python train.py --vocab_size=1603 --schedule="wsd" --seq_len=256
Each number is 128 + 24 x the weight over its row's rms, rounded and kept within 0 to 255. Layers, rows and columns count from 0. Numbers have three digits each. The size before them is the row's rms in percent of the matrix's.

# layer 5 MLP down (transposed), 1024x256, rms 0.202, rows 265-319, columns 0-127
090:103114154097123114151118145103135128114194157108119122142141110113114102117097119169076155070109185110136145139136141176148131122125109169123148141128185166135104116135170108079139142150131103135113137064082132123129136112133150117141149083111120110135124099124129082154127144118127131151124148147086120121140120085175130123113137115148133110114137117098130163094181075133162136129126
099:121189167139155146156111125161108132119125120078112135135125132098134091117144140102148116137095126132139133134117096150126078157115095070114153110109102152093135124117148131108153127129131104141112165122144142165161149104098119139100111164084186159124124117102098171140151097134113121110154098136128136188173112175112148112118097133131138080099107153128124118165065152103169101113137
101:145123066118131139074158158166153089158134137127141159094117148177122146151098186091114122141103157146138117121101062092124174132106146119129118130120116149116124129128144134108161128142094099137141140168143104105147091081133128131137112125129111083131113141183135068155096091141128148120128146145124176155142141142139125107133129124089169164146136098137115060105117121129124117120113
101:081129099080144141062076152099117125109169144122065093116163136133132142108125128134124120121103139136175133090109095115183116088140117101134129161128140082125116131135126137099133129129114154118108136119175123123159147146143141127134123111161179123142134095122109130136099157102123113083123164129097117108142124157118151131156147150089160124158139135100102141109145114142119098137118
094:126122154159165168148138133161154132120115142170144148113099122147112119148155110133132106102160115117097151110125088077152100153153114126149097120113134163142122107079071103135101056149103111174114116112123090098147107130108136136113084144120161121108105141137112127117106099120114121148126158135084101103128117109126118145155108161153147125135136118110119127151133113179135091148132
110:109143133134118118127107128124080124161122140110137128137125148131138120114123100124126084135106128129109140121090139170058151122150083107141098133169100094138128177095136103088096148129164136087137095113117134076150091157135134112120141152166148106112159117135107106098122093135147135162123126168153116118137153130100149122102136148124118145113157117117096149083080099164142092111100
114:090127150111131086142134122139169122131137131128117141130126131139103117136102124183118172101131140096173166140137132096162143129110133107109115108149140102127154147140110107092201091115148135093127148151138114121165142137086101157158163110101131146173132158162125169172157118067139150142072126124120134131138116134121128147146114148091125122130123094143132111122103129125137123119127
100:165117112108086083115142107135125115159099126138160123125117088124131106098106104144094101114140138065165113147119129122124097150099105134090157142153128116149127084132147149119133139063150127120110148111134195107167137161118111119126078178102124143158127106149085144166131165152091147136170152139155120152139133138146157160107137136146177173120138152117068104175099127113128089084160
102:120113096106126150163116128142108154157127136117089210085147126084140119090120138152156123150115121115103124126120164118110131106140097103168137091114137154148156164124134109126167100149173097162119118142101151102117110149139111138116103111141080147145116096103126157121122124132146119142139142140144147097114120128147177127150164155127117126134108131197136113121171103113133135124091
106:142162103105140170109149100153101130138150130096132163085119139127082150166136127147101109115121102167164136123157102131111142124117127122129108129156132121164143097114134193134077138158120147187137135131122099129117144121157114151169118127116137153097129113136123140124109122106131171107156076111122120122136137099143112131134086103113091107134124115185104131141179193136119132124150
098:126164124116171143095145129101103117081123108132116129157125114139158171144144174117109182120118118129170115143126130151146108138161124147141135139178124124113115175156125115112064151104164171128134154147081125125137126116134138131138140122109156123136095140152124107096128069093131111109102103138124109106100099085129166203116140104143110119141143139134107169120155070112162117132100
106:148119162133148102150135122141146119137123127103148120126184123158124150126135122103138182128153143125132139095133149126173134124152119162100111114143086132168164133140121104159123099113169086144159132126143134115109135103129084128139123089097101133114154160133130114136113168141151133101130146098044099176153132135141142143111131147125131134104146121158153089142114150110129121120151
101:115125150141108108157164076074106099118111177128099113104130126122110131147125152086131115157141137121129097180090105134133159133086132115095147125131141113139135125148157099095154151103105146119128102140085130121156107114192152131114085117097129139116085076072110119139139135126140151158143134129116124073113141162123105095117133115139103161124166138115150139103166152146160132145132
099:124118159141100116182119140168120100113136096182141161093115111110105147172144138121091148125167127161124153136141120139146089177141144135221122120142133134136192127125117158117118105166122160122170130142147128132186135114156110126161093129128140131137120112122104152114099160151128109097083112133090079143151093127137097149130105159105122125122127137094137142132100156130122124197141
097:133147162148171136143097130154135127086108110107142131127147111126151112119139107129120131103167147124092110145107108129146132117116087140104132128094135073094181109126135132156108126125152136117127159171113141128161157121141160124116118148155104144118098146146092150146127121155101118128160112159097145118156127142179111129144157119148163119147137160139118116117083108125122086119089
106:160125096156145092143179104122097128134155090106109128148159135114107129130110158101131090096139125151150144095138133139120121135134118123080153111129165119148087072141119168061131168153155123187062132107112126111101128123098094113148119094157141137103105172123139113146082126124147122159100112117083113159156133118125108143128139171142142111118135099133110147158104110105100162133084
104:106160114150134098151150140132111113137051148109141101104129183122098105109112157141130137097145153137120136149116173090153132140120110155131202178172147110110118190140154124093160147098101128104138165092131094132150114150113142122099138132126180152134099139163086105160127101129155080164101142137099115136149107112137123145118110148142133053139180177127126134143105166110122134127130
102:143159118163088156087164175110163147156124161114174129144154121091100139094133132115129126142122134109100132127091111094136140113139111167071126137118106111127105154160145143136158151122131113162155121158068101062084117094176121107131138146133095128123126172125094167172138124163114096109103156143166104109130112163145139099161134144115140149125152126133104144181091127163123148111109
095:114108132150128132115130073075114142158153162156169096100136139098136122100105126097097154144122101139141145121142141113096112097101130136138168117071123117140099076117072112143170156111138120136159128163159143154112141126150088134117164162159104143121145094109116123127152108114159146101114139152137120150126116098132107163127167151120111126141167157100147119112143119129138129111144
104:160145100112103127106116141105135135154139146131134142129149096091111110131095163155142142168130101114157109132156117144128102106099116126125137194191107140123076161113142118093124127107106133133136167169098123126202101129114176155139133155152156153157161125114103139122094161157120111167134154127121125148115118081128129099141135118154142124167100127110133087132119126139143158182106
097:127109133149138134140133140135137121169135131119146129117105157093137110115112076116132109127130149134089102136125090156100101112116129125136118111131122076128130125142091128148108095152112129113135098114132099165159133147122134133154131157076107096169147127150124128133094098104137164112113076149170155084114099081132131110121124121077094145121136070124129106114097162171137150153165
106:091123141093144105088125134145169128145140102116169155098111141145138123130180095125154140130121110121170092104089129078117152102121109083132114148126117125119140118187134138122110132141119113089133136115090161140135150128163150137088137129134122150143134161145130112125175141119109132158168110173128148154127108154133111132117095110131149099131116162126142081157141146110154121174135
091:172154118126119108102104165092133171106137126133085128153105143099132098141119112109111108116117124129107145122158125163180088150120150109176154122138119133110122122105152136150167134110083118095119126138146094156115107170148183144136141133156110137150117101122173170091152112162146105133124130142167092127108131113129096077094152098117126144158092178131156157128086117143143147146133
104:159179120142159150127134154147156109137145165125136154114141133136124086130079138135101124109135081129097156151143130084137135129084147146145137128172152128131100090146103124155169127145149128114131118118110131121123145113124135193097114145102150102090174108157186103114155155079117091119096137161110108153114128161140120087116102094162144158134113127136166099140151133120116156154112
103:104153144129120145120153144065109123105125123130158151140140099102120090135125163138130176147167127159118139142123144141156118093125154169105149186128140175158136129116158171126126134148100113121132147169147132135140133090108108108132121106134088094111134127141151149195165088127142139078093103141111132091159129127126097150128136134140130107101124127136095067122125134140115163108129
106:123118112128145120136118141178115123111182152106152170133095111172137124115175134149147124167183151147129120144138123109137111165126080139112136128166139143098114120145109114155149131125136117027143135145121136100157156132100121126101142093129139104117111114119136147111132120115109120135136174169125135119113143171127101140104163161130088118113159132175133112104136101130127109116084
101:119147124157137124092110136120127126106111119118126124107161132053159109144127106104120108103102099151137140168142138153158157162203175141147127153155123146155138136146102123163154115136103156119109159135167125137100144109148082090113122175119121122078125107140106129135104159102109105132121121141114188156136110177126102151140123117105138152133162146142128120137098115121140165100139
105:161142104130191118154081107156105153130136148130128107145155115111098138110125200163096083132164121134144122130140101129165126160071142128117143082131127130089139152142144124097106128089150180108112129128179132144143102132132119140120130148149122108154162147139139122129134134140170150166128123094135100109134111123137130104100088077135099134135143175084135100119095105109128138109117
096:135130102115188107135123130112157137130135098095128148128140127140076140130130106142129146116145142112104118137130108107159178116166110120105126163102142178102131114119102111142110138089126132123159106171111124130144090165109182141140110113129112107090084138143147114140103111134156146100103120084130087099133106127162164124138111166117111181137063147137155143130159138121147121133142
103:098116106123150138152184112098107138147126124167164082101128105109113143105131176131119119142164128081094159140133164140090107146124104096115161177138137129147121107121139131125142122121101154112132123122097151101105133102165148094115146167097152136130126135138052167130129131156155097182163105144131095123122113134164094109118145102130129116106155135128149087135174184108164165122125
095:156140060097102110142122138132163126125114121115105129097121103179178144160098167126122134135097072118107124151136157130127115140137107122153079109125149128153129107099157141120132158176106148124145136125168121149098168124108164130162109154126132081138077107111126150098164135123148146126144104111129177142110111133106130125115127130077105112157137120115136110117125146120119186078102
102:154130132098108140119071127140101117126132122099113131128163134154154174132115143121087134131143115104127102151139152126129153162171107132125136095135126111139102126177148122144078136145140103154162169133132157146110088136137165185097137121120114128095132140104115165109191131162091141120143117124129129116189115142114136159132126128120140109090111164101121149129110075159145134112104
095:119101123129091121142136138113096117164125188139177129163138087160162109150155084117150076132120147132111116151114071127153134155110162120139111120190128153101113112118129160127112135120155133108128132119116059126117169155136124105110117130131105107112115104056152104145134153106144119133131126133105123154105133158136103076135115163138154144092137109147137138141126100128139138148159
088:169092140105138112131191142132139097115130098124118117080146143116142106093123135136145117112175106163111123122144142134094162126128145106156147118131142124162155111129119137115162142093135119112167118099150123075116146112137080117148179121133087106144111132093156150065122130206168164111132083128163131122103123146179135132106161118100116157116146141153104108093124132160095073112134
098:116145140150137130144088178138069141136166142121112089127117136082164083108095201099110157118180104077131128144143132130159148119113111090138100187143150147127114031130133141137158168101077138138121135105128143102129090098170139126127155131128136139140121148149149166154126114134133151150113107155122135130141119151110077119134151146111161127133115120100124127101070097108155116115121
107:150158109144153131112123169110143142141121103132125127076126095145134135118143122144136110122146131113141127146104097119120126171076111102066144097153122074124103113117133135117154144185085134152086113084125129130137127124085130131081104100143133115142139148158100184136113138139161114149081136115110130092222086151142115129127159137103131104141118135122123159100120094102119122150111
092:164095150153127106128119096081162140125103113124141143149114118102108122092077091193148138163136106145123121156131104147086135097135126118186155128152120146163124103138173165119109111132139089116155125123077161123112101132145116143146129081193085069101112171097150160137124149132106124125155106137121169155153129136140139105144093137126103099129100163148158153116148137123101103112130
106:133142158089148122073123083143142132126133086116103136143122104160139145133114129125085126146118152118132167135128156127113142130164124159094155101143109126159084145129130103110112154152130128143120142184132138102156134099166119122109131076099176109126150158122130096208123139165161126137126084136154173107165098110117129150176163101125095147101117144132108124151137138148164073174136
103:141097119104141126135116144142123089106101158130131090119097116128127153102163098068100128152147154104150098116138094133104121123132129099144160135154156188117120160104176128110101144132133164114088161130143153098100123145157109104127139095111125097172089160117128124122134138155146137137142122136105122122096123072079140106115115116127115175133131145174122155107094142140111120110134
098:080132129113121120106093101101125185096109130166108118156133159173101119141171122117112156117133118125152113134127103146062106144062164102097107125113147185129121095097133085154123150148113141113148123105161154124137130153175096107125123129073103059097149143156149125119162102108119124113131123097126135111118101123083142107096154141108177161121162151139140127128173157096149127132154
100:124142130130140116141125151090147110133115153153118126148115132099098124128083164154136112116125143132095102173146172157135127135133153107117149100136168134135141138097152153154145143130169095142135156178123120100115139171149159118106142092104152192117173132155120138135097113112159135174123126140133143110144089149131117125089069121100130115152100144104116109156144165154122132082129
102:118151095100145121131114117133119120130113147126133126150119132104102164149128146123136149100130143108110189093117114118106165126141144165138138137151157095102150102138135112137144149074140137077141107120111100147120088115149120132157105129124159124180122126099094124195127118082164137110103134119125119096097130112098155118123132154156089108107102156098117125158128151134103127125120
108:101135132153150132114114123123089142150138144115117142046113123165110141155099139118163167088126154110134138129132129130104126152143095133117137118123085144138172130101152134107148148131086138133145163154144142153148148130126150118169119073106120115127129125119161158148181095112102133089144150116127135098108175150123119141139094144124137130152172142107102096124137078108159124129117
111:158115145126145149165089144136135116108070074154160117107122109097066132127150157119138116112157106146132143093119121096131124165143125127125094121107086116151121104188144176139146117145123134082134115121132151111135098137147146105158138100124158123134132157099145124141111129164126129115096139162172141117122137119130117113159105116121111097145132160122138101148111115076120150169097
102:132108100120116147094125159103148126145097152170111118150115134120109121144120138112136135160154132169152145098113124129087118156092119141125120106121113180094101122136092099128113127096143146127094129108136111166120104134082148076163118125128126103124126150147106110121108145110138124116106113124101072134143080090162116181171078136119097114132128113165149167171098190143126097129158
091:174069139129133111145108151136114132119098156131145096089190099137118126127118127115111199112151134144093121153123128171116107140114070122120150120100122133130145091110119173112127095168131126141146153131097143134109109141133121198109120171095141115086063093143145099129183095109118110115122160139126131124102163152121146145105114151125150110099115152082113118138165096104112110134140
103:122125159136103119130153164132067130206114120164158146129125147108156085113106140140173099106174139105129106102158121139159101105116103150125124183130132148129128101110115150112108155128121128131167159128110124116163163110155123126159108154127163127103144156116099149082164148108175137150132101141136112136117135122140102147108105114106096122168113164132170127119075128146113139134137
096:152085099116149118125149123111160112187152133115109127107116086112137131123109143131151130101120143109100154149141114131136117119090133130144137158160091137156193124131120092116151151120187124113156120117109119098129144173139125164120108094111130118162119136132134051156131119086136125114150161180114150103126150144143151139132118128107124129108138150108143122175097148115144159119170
098:131129129111164090096126157163073155121108123111101164140163151137112107137176138141111153135125137147119148103138134125128118149141103099098121104163078142122178131112095131169150115100137122152093143167151097139145104130139089141125170134129166130148141119162121135142075148089087138099148091126129105139130144209154150096156107102109148155166135108106107167113139143113133115143111
094:134138142111133133125136156150134105104090139135143106149120129176161171156134168107121113128097146126129114124147153125127128150118138080102104123103142157107106165092120124103090149155080122084177109133192147181121121113140116125115092130132112116144123152093097136133074174113165166116113145116132145191142161158100120114081140145081137150139135118135117131137109120143118098159152
096:081134149142130099110142134128115163118124114153147120133109138110101152168122084088155088087105122129138120131092115130097132110107153089134131122113125153104116119122140136160103158124157113154142066118134140152154112144118144113146120117167108108151136175116133105128136126088132140127142131138152089142170112150123140179156118105130165093091109125148121154058156133106178124132139
102:138174155143069119082153138131150093092170087119123122099158121153132084114067080145118127128175131132146152140141136186131077127133116125072111116135128136151142083104147125152109147120097138124120126127128158134126117119117147132146115172125172140060134088122121144110121135145130127155114112129134134161119087101169145110125146095169111139120125132127144089114108114160110046164134
106:119106121110135100138149133108112098146136085115099108179105122132129140098113155149109133103082116165119080148160134116135105134140152139088146105126093121190142142168129135149172161146116152134158134104108091142170099098146120102130148126179077150125143084137117166158153128138081114149148124124155129077163130170173142146194117151114095152160134080164143163117134112107142140114123
100:170105113140128127146101122148154082126091135136146093147111149134086125123104145136113134073123146156109165131111116115146128116153143131172133092166090136098136146123109124092148127193158132143166136127113121134082085101129176134121140143132163108134093182150117125093115125176150135120109132129148121149072121116149125101156124111153166118115117119116158156172135121115118170107111
108:126118141097162148147107104115093147096113163110154100158056141146129106167137131134113160131131131159106117097162125136157138112100122132111105100126144120109112117112109083117134091152095156091164117132168102135153109089101087116123132162182125156159102105103090112142147105100179154094120136173168109130155123108084101149114162124125119157097165128152150169108124103137128135143132
# layer 5 MLP up, 1024x256, rms 0.27, rows 266-319, columns 0-127
105:136161099142138105149088114143124143173164121129124150132149128084129133114094167169119076120109094113075149124106131124111103101114136141133131091116135142151097190116116115160132113101118124117137136140123101093120109165143099143093128186126114111156141069140174146121164117181127127107116137132134113129130103148160119114106140128109118143122133090111096205116122105149100123137157
103:093103150131133107160113107132108159121131121161125156107106119127131140088084125118125155109119173090103108131130162151117144129121151129111124102153117134133102097144107149143116088124156182164168114095126137127089137139119112129130156119165159125172159163103066117165118137137140134107119132090142128108146147120076129147146120120160124131124145139115088132145134139119106189133163
098:104126140106092141104112123098174123114129114129143123111096163141144151090173141128138171115120133138148107153147090133078127159100114133103207098158086099158133125128139136147153117162174139175141136115111091157081102117131190130095108105110163137098140129100157139119132114142137168121143104116160123099146160113071078160125116135164115104133145133110154126105154134125174131150135
091:153121078138134049126097139172124155161102140184173111138138088155126096143139121103175158169116102101112161148131169123132157118124149108148098094170119121118136184135142084103126114123154150107152111098139127119123161071077117151093099147127085110140113126123107157089114122136149132147134148146148119131106141124123141103127134123082157174121142116181127114208137097156109128125126
101:142161127096117135144146124121123154138121129139167113139145129115101130114114134124143131127140178135135127147111137098144150098159117187140119143096093135126146102135123154119106132140129170171136118144125095105090149114101117151109153112157114146133107104158182104172151111060150146149164116103147133140151092133080142160152128152103114143173080122107140131131126120135135140115133
107:114124111103115122120147121138136128117119158098139114123158134107124114093127187126125154096110168144133118137106128092157147177105176157100142095165098087103133134154127144138135109105125165136147092115147109139142107119106104123122130168111101143128139127134106096082152104122117133177114167129085134133148111134122135179145091118120100132141128102135099128087127131123187083110100
100:129139154145116120133123115124138154116118112127120104139104155134139138138114121144150126156124153104167131116109052072151132092192099148150100111124109097156182136109096076178141117146127106134139121137137103112134129122134148093089127131119147147160165094156132112120143146174161097120113162108163088136138140165149068124134148104123146103071144133136109118097141104135161141134078
103:168119145118095137100163163114145138172132151134154127144121105109145133118086113136124165171122146132121148099151087145120164121093164133116105144141138118123092071133120103096079125125113156122156138137135099108113088112119149136047111142121161127108143117125151113119108075085120151106126132136114141162138158096097171132134169097149124147110122131132138133125181139110116139134156
110:134134137135134094134128095131133109150103147141108152126127138147132075155128129106112095125114109131139162135079140123137114153135107103117150107117153130128154163126083124155108168114106106156113101119068099114151085134141101146121134153126157130141101113141123123128110070085126090140173103121142124160144138119127116194138155127100151104116150115122150107140136077132176128105129
095:130147175114128149115138090110167139185135128105082125121097098115161144118114115116147168117112163140112162106103131138113142091159115118079143120158151112107155116129119127130101179128100126109135128138117147137087129144158184127123132115100103144150148142099089096128093081156128157152114137125095110100118132140126108140109138137142114129119122143136122158116122125106141163095169
096:129167141156095123144088154079096140143116123159129137122119086122127124095125165105133110148129138117094102121108142087124132122169167114135132127138205128142151104151138162140151154119114139155148130127135120095100131133160174067058127118136156178156127106118113117116143143106095117145124103106179128148108106133097101114137095113190148130098155117130123085180177138162138127146153
100:151121103112186102101101137184104148167149129145138097137127147107112141111155111126153112100079134122097143159128146107111143158131105121107136142130116121123130119166137153111113146131136091137089099113130129149064095110173123117130201140176144072072149111126085090122127142138159102125130151091124154151123115154148149126115114127128149130106160148132103178140111081124124094102073
102:146126117119151093105142150078125128163105132128159158137128119170122128159113140136150142111165106123147119145143140101166111118107185105078097158088144103137108134112118092119099171154116126126121119172168065157116107135150171157148107118134155125097128123087134154139137098141097093121152098138144132129132159152123115134175124167130118115128123116143097137112123170123127172077128
090:126132109115099097143100138122124157149158121106128139132137113147147108127112140127124154146093102100138118123082081140087128154143138139082149103140153125105131158127116161129163086096117119108110137154124188152107102193116130120099133131122140157144130124094106116160156140182085155144110132115128138155102093133125113147133143125149105145111127089138135158124059144116136195144179
100:170166146092187088121130148147097141148160136123140126176090154183132163151122133138144107128097097127141178204106162132099127130131129163117149150140092130118177128106112138131105133124137111158154108151160138102150170114127090145126123115119136136129117128087145112136113091090142181104149112129133138104143155112127154162122121150119148114117148117120128112133134162128095132151129
107:133115136125083098140139158106108156117129083156126138138125116123157128120116160136097117141130116150106137132100070199112120113101113140129067119136085138116142114172114140123125084131142122167146146104123100111124157114144118154120120117130158108128139105111106151178136140166155088101118139088116110135112134136095105113112110073107155160152144139099164140078129108113112120169121
097:152124149115113155134141155147131146126134113143117142150166128116103156139110139127160093065127133124157144124147137165153135136092117097135101123190165067106099150114112122128139096133134091125128146099109104105127150166081126096109140127152120149117061121141158137130134124108122158136110153165091084110125161143143134131098087120148123168116188133144154152101133090149119129167156
103:115142112116111121120137106188095156121157165092125139104168140095132138138084129087145155155152131142105144062109131112093127124086119136063128100106124124156122107147111102124127137152088100130129105116121169124160153108147121106133106172142152156123101111172149131177126140100124125156113080141155133143197113135098108139150164136118148114153140128129157127155113121141138156123128
107:130107173139092126155128142122129176164179129150174121104072161133128107115100123134140138120122147169106163136176120097116163112142142120138134108164135134141129100132137123101109109125110142153132095125113137149105095187144142135122147153137159123153151109146138130190132079130144136156110108159115134136162105103151170100131109127099160106147115100133151089101116152157134175130118
102:131100169124094090131163117123133111122127097165128125136118120117112121108164128122119109123076131105122134116092139086148146092147070177173162136166155126165105144120125097123139168141142123160168106147099116102087120097146167143121143108075124147108150143107180100125135132122131137140144116138127118137108150112166118123118121125148124149129141100131140140119133098127113148088108
106:140098145141112148139095130147127163133161128149127132131156119095116161148146134095145053113126128156132142105164098109132100137187131133119154109128148143127147134125103122137126136115129131109064109131149107118121175138139113131137143122114126117130120155149149138159166133128126116101140116139124159118134136076104154135093124146147123067102156138126119120126165108113152074106176
092:115133143130141093109154140099147120118121151123114151143103112141135155106129151154100112127136119118120145128132148164118081135148121123169154162143138124120141065099111122084101124111146079144129102119123095132134089114116143147128092104096129150124147157098109132131101108119137107140124121109115110122129177143141116152161078126155051135086112095143155126147143170169137137135086
098:164149122166128117149112149131119137117103136135119154097139177090124134134146094096108121144137162139135170114152129119068137093176127118135158120136139113168140134096161166128141114127121111141126123147102136123129084136114108118125095077113151148096102106099124127149159103110139138138145122148108141125138107106130119148157135145147117104089092114187148165083137148157096127140116
100:126136146120106129091157133110128123098117151163109115147124062132125126141105146104156134118093106156134153111127163151110109107148134147115110134145101132137091069145090146124147125144066158120133145144182183146093090133144112087124158090129124095160151102132106137131100109169088119135133143115151142090128140146127110156126093139141127105128110117121140158170123184124149113130121
120:115119138161141103125162127160116136140113159138144149095123113148118104121153135173148088130169132174154110090120127101143123120115095130137143112125128148099121083150137097159138138141158141055120124138138118097097142163111151123070119075119120129106126090141111103096166131115136127147145154155157174115128140187103108128134114114118119130116136096161134107146120120146128103108111
101:104146113139130135182117118121093152140114124164123115161138125139118118132141098154097120129136162115105112147092133151152121115122144140139146139103141102095107160161154091149120092108151178107153134173101116160131143143110142178112144142106141125148113145108157095095100083111161132128160122095123125111105162120108120137075150098165134109186113044073115085130100104133099116133121
099:150156174136093131148140134150109137105152140147155091092110117156093148134121121123106161145094128150141158129156131143159118073143161151127113148116125123133143153136153122119118175117134133173134068160100111097134182109126133123156148122136138108165146153119083117120127149116101118135098155131125105131156119087139090162113096150099107154118110110104124084109110139121145147124119
097:153142136124142087075158117139117111106147203154123137109166120126150154082157116132111142113116172113129143100175074182103106154132125088128084124127102117100107130122103142162097152144100116132124137139134130151140114135093133099127185129149143119142090123121134125136105130135140070138130132142187091127130133085127129134100116067106117148148186094110158138155135141135118115130113
099:156118165124083152146152148134100151097082140127117122127115087180099155081137140120140098111082150116148117146125106117089145125150105108081119124117062115130121134151119101128149128155155117127151152111124147122158167144110078122122107133123097131126120150149115131097098138139131151072162122132143093093121153155140121127130130140143131129113115126143163124113086103131103130121134
095:129077157098133102140130158109183157136139141146157104115153126132106183134145141113121148160149180146119111085105124105104175136158142130120156116127109106119120108157131108120163116100139151112145157085130105104102104134140099113119122096136143157152127150119154117094103122125143137099120119145129107167160075132113150105155112085128143109126172101146096139086110143117109100145155
101:124116134114131152123118149120161126135105134139129078090172110143151136107144131120129122144103181127161093142096203118130119150103106128120129111091136144105157122136168167143104137130056154137148150067101148106140140096123109097104118131149160156115119110138130128102130123128145061151127111181166145088124115143113147145131098131118100158117127147103134118158117090139154135164085
094:165118125160153114097116109151123142134141073117112134107104184111105111120104119107119158159160077107141129101151134111107134144157108109136108145075114081173129124112142131106125132152118114062157123145139137117110140122147167118146161075162157124102108120178070125138114153158158174144159129148116126146129126119110143158126082144133177134147086135107109113105141099148075084126103
099:063092149155119191118098147130136115090142142148159144143142105120105124169145158122125132159134146107095087139144123125131121130105124094101094130140100089094093131108112110147105132142141113130136140133146172153107096132135162106106102113100155145138137141137138084174120121081099107138098181132106122129160075107111082122137131155155113105114088134152132158141154143153149144121117
102:133142132133160116099132127134162140093124144149081102106185136122117166161111146086139139099091130137129115098115152136096124140191098106098167106152130137113154153168120126141117149091116096114147124097098115101136180172143150130148078148084108118131126111133105167131110126119154122123112150112130139113083142091170167117116097130131161100118104122119133147145152144125167134121078
105:140123131116124129109137100156180175130115117078150091130147101146160140123118117106127124139087127103115114120138138123084163145106112138134095089117134110128176128116139150114096117140138138120154152171137121151120148100119108119168149128154154107092157116114144127115130154167129170122157100111102164119098163143133084108103167117102123124124088151147117140152110182136103119120076
096:118083137159134124108153144154096148174138082119154104103135105096142135139059130134121140120161168118138132121148098140130130130175148103156075111138125107107133137095114103129135131109144155087123137078155121142116127122133082125077156138144164151126121105107125099153112114161160121169141102114117102116075169138138163059130109123094216161162131129102111122118145150123122105138138
105:126125129102130114151074145123125106132122190114181085101123137124112147149111119126131120163134137119144108120147151101175113120120115152097127123127121120121124153102164141108146129118162114130149134129094110146131149077116131148129121107179133134092097128122154161116151131125108156113140148121103106126171116111097110092158084159096118101155127120140138187073124116086142125122083
101:119127168149151144126105123142129098089104145148116120123127130103118071166119126118148104148102133178114168143130127144142141136122110122095152154101110088112132122090169126138168128178166139162119117152127101118164116137085183114121112133138097179134128132165154118065133110111107108154145198144146104142125116112124153133135157102160149095090115197121171131132127112127104106135120
098:161117104076147144123158137125118117153136176123087109126109141116096127159076134122173140153104117074149163137120133103130134123119110126107135106136131076132112145142111114153140143154163125137140126178153115071125135098129088116138078150112150160143098170138107158130116127171138136143136155099135122123150119086102121188161084144130142106108124149091129102142110105152105110117122
110:117149135124160151107132138125104135159136125169174142132103098094130126100130117066147140143126082112098102103145112151115132114154162173121124123057082098152109127156147090166159123076131127133127139130133147133119129157120156107127118162117147119132103124147127118126055159158098093101149115142150105122139126136132119127111163160158110138116184129142092126161132130127143171192067
105:138121131129098147155162154122105116102098146124113077151099099136114104097091171129114120172109153122117120173131142110156115103127077148157141157120110165144130121196157155117108161156129121126070110126140131144165167154127111150122135100140090155097114088137075135166113132080099095112144142105134116135140124148102128102160099138111145153124136142107140143142103113119103128189140
101:134107130119121123139141130115160138142118143154142159169086141100142105131097093111120114118129145135083152134139115125136120090214111150127121161154121130144154117161126077153129096111131165207153108127106139100128115139121110121105153159120094120119119101117122138171199108152159105176129108139090110123131135108127104112098115148162112142131084169143165112088115152113137128141091
117:149159118095140129136120128109130163144159083148125140142130178119174097118133102135133107149119140145098125089125128145141106188105118128157090088124150116110106117103124136137120131171137133146145107104130106151110166110140132151147143109099078155156105174134105129172110136086126146156166123096149138087122168101192111163122091120128145091126133137114142101119145135150142101125138
097:119122114150102162161149138145099103129139143105106107146188121127159137107089136109132127090098097159104100097174094151141104104144110134146132130097158075154144108137133128147130115100128096085137139107137171141177158125153114124092126113151160157122103097127173106109143114106118119124138087125152086134109120134080119175136097141123101147160110107089163156168148148134137119131127
095:157113099104088152132115131069159163140136126139117153124128175127146168126102145156132118112129138120127133048133124079065109124124117147152123134156097126158114118154126123143099161127140138172138103148119071092165141117110113094112100123177142144137163132148123145119097168131131134112138145098140156136152096117106128110158096133118127137132107129145151178092098123166140090118098
101:148153165155149112125122101142118154142110133103162168143134116118145156117136116139154119097128126146086108159192081130132126143142130079126123148122160115127141130139114144091130121096135171166151115117146133131111159112066169151097116140136138094122111104160101137105098100114160092107079099133127175160183137123102128109117109110136120079098144142146162100114104135143178143168119
096:153147139093113148127098133153118184130092121116107115125101102144112119105148095132122116162134114096137129161096144165127121181129106123107117139140106091128127095117134125157170183177124130158117098142092117156117123113146099098115140116095106119135098143121134116132126163164124132143159145116093134152145111079089100142128188132171113154131172173108114118122142156144097108108151
094:167139154095159158119128088124147141137124140148120110121103089119120111158136135130133158110117135144174074141162137127136119134076134153131147152088121145127147067083109121163117151130140084168128121150122087131133124143094180101116117142119114071114135138137132103086108097153140107165076118153119118149163155142099107135132143139160133116108132071101122144153148166121118145121155
098:139131131108157093146135122107118138147159135145083156077113120108076072084114140122134126171126124113127134157102130132107129118098139150172121095166100110125173097157122155146147149131146135130126110148073102126117103171134145123126125118181156108151114125177151133148131107137159113169166113169124108093111151114147140141131105124110124118138133128103170119119160142091105149151099
101:109122106142119141128104124121128158161138147118108135106107098099105176107122169132130119181091095131148115122128133114114143126149145133158136164107157148134127132160194112106118125109136133096086070108129146144084111130090133164145149143118148122104117084163140119092198141151088122169127146104130129146104109154133125114111123127141127130106146148141118128167132115088088089156131
098:119137138128102153148159157131154144129139170130159116119178094118133161129082083109141133137123067113126148142118135134120113108163117116099098128152109116119105101165127199133131122162137102141114072136117083128086141144121137114188132099164157136157140157116106126154117153130160124158111105117143142104130107128123113137122100128116162182151128170093120107126151126129166106125115
105:135133120110145155159122112155132139147154113124139105141135110126116112156125107114133156119141153115124139081113116124134132105147129125092120098136120096108168118107140106147084094113144121153157110154134132149129177152139131099142102107144113160078127136113134116164149142156131136146186123098166157117171130142116129125107148094102091176152115133164137113113108135152159128162042
106:111117176084099145078145175117129179120137140092092102134159105144115120122152125145119124122145132137108121183141112107112086148142111153150144106150089130130140113145128121136121134130144111134116125135122117093148112104128084148115109133113126104059112128142114105178132104141114099160153139141145100095149156092131134142138134113138142158173100118118102109099097108170124130115090
098:121126137127116180149106148156107167127102136105144152147108087121125122115119165100137128140113132102108132152078173127152118116096143124120162108147127130148110106163156133140160134152130086151157125150149161109104153096121138128166128146147142133136128122162085133152091169157130178148077115142167122166130170091114078121127131151127127125070086105116114105094115138141131112118142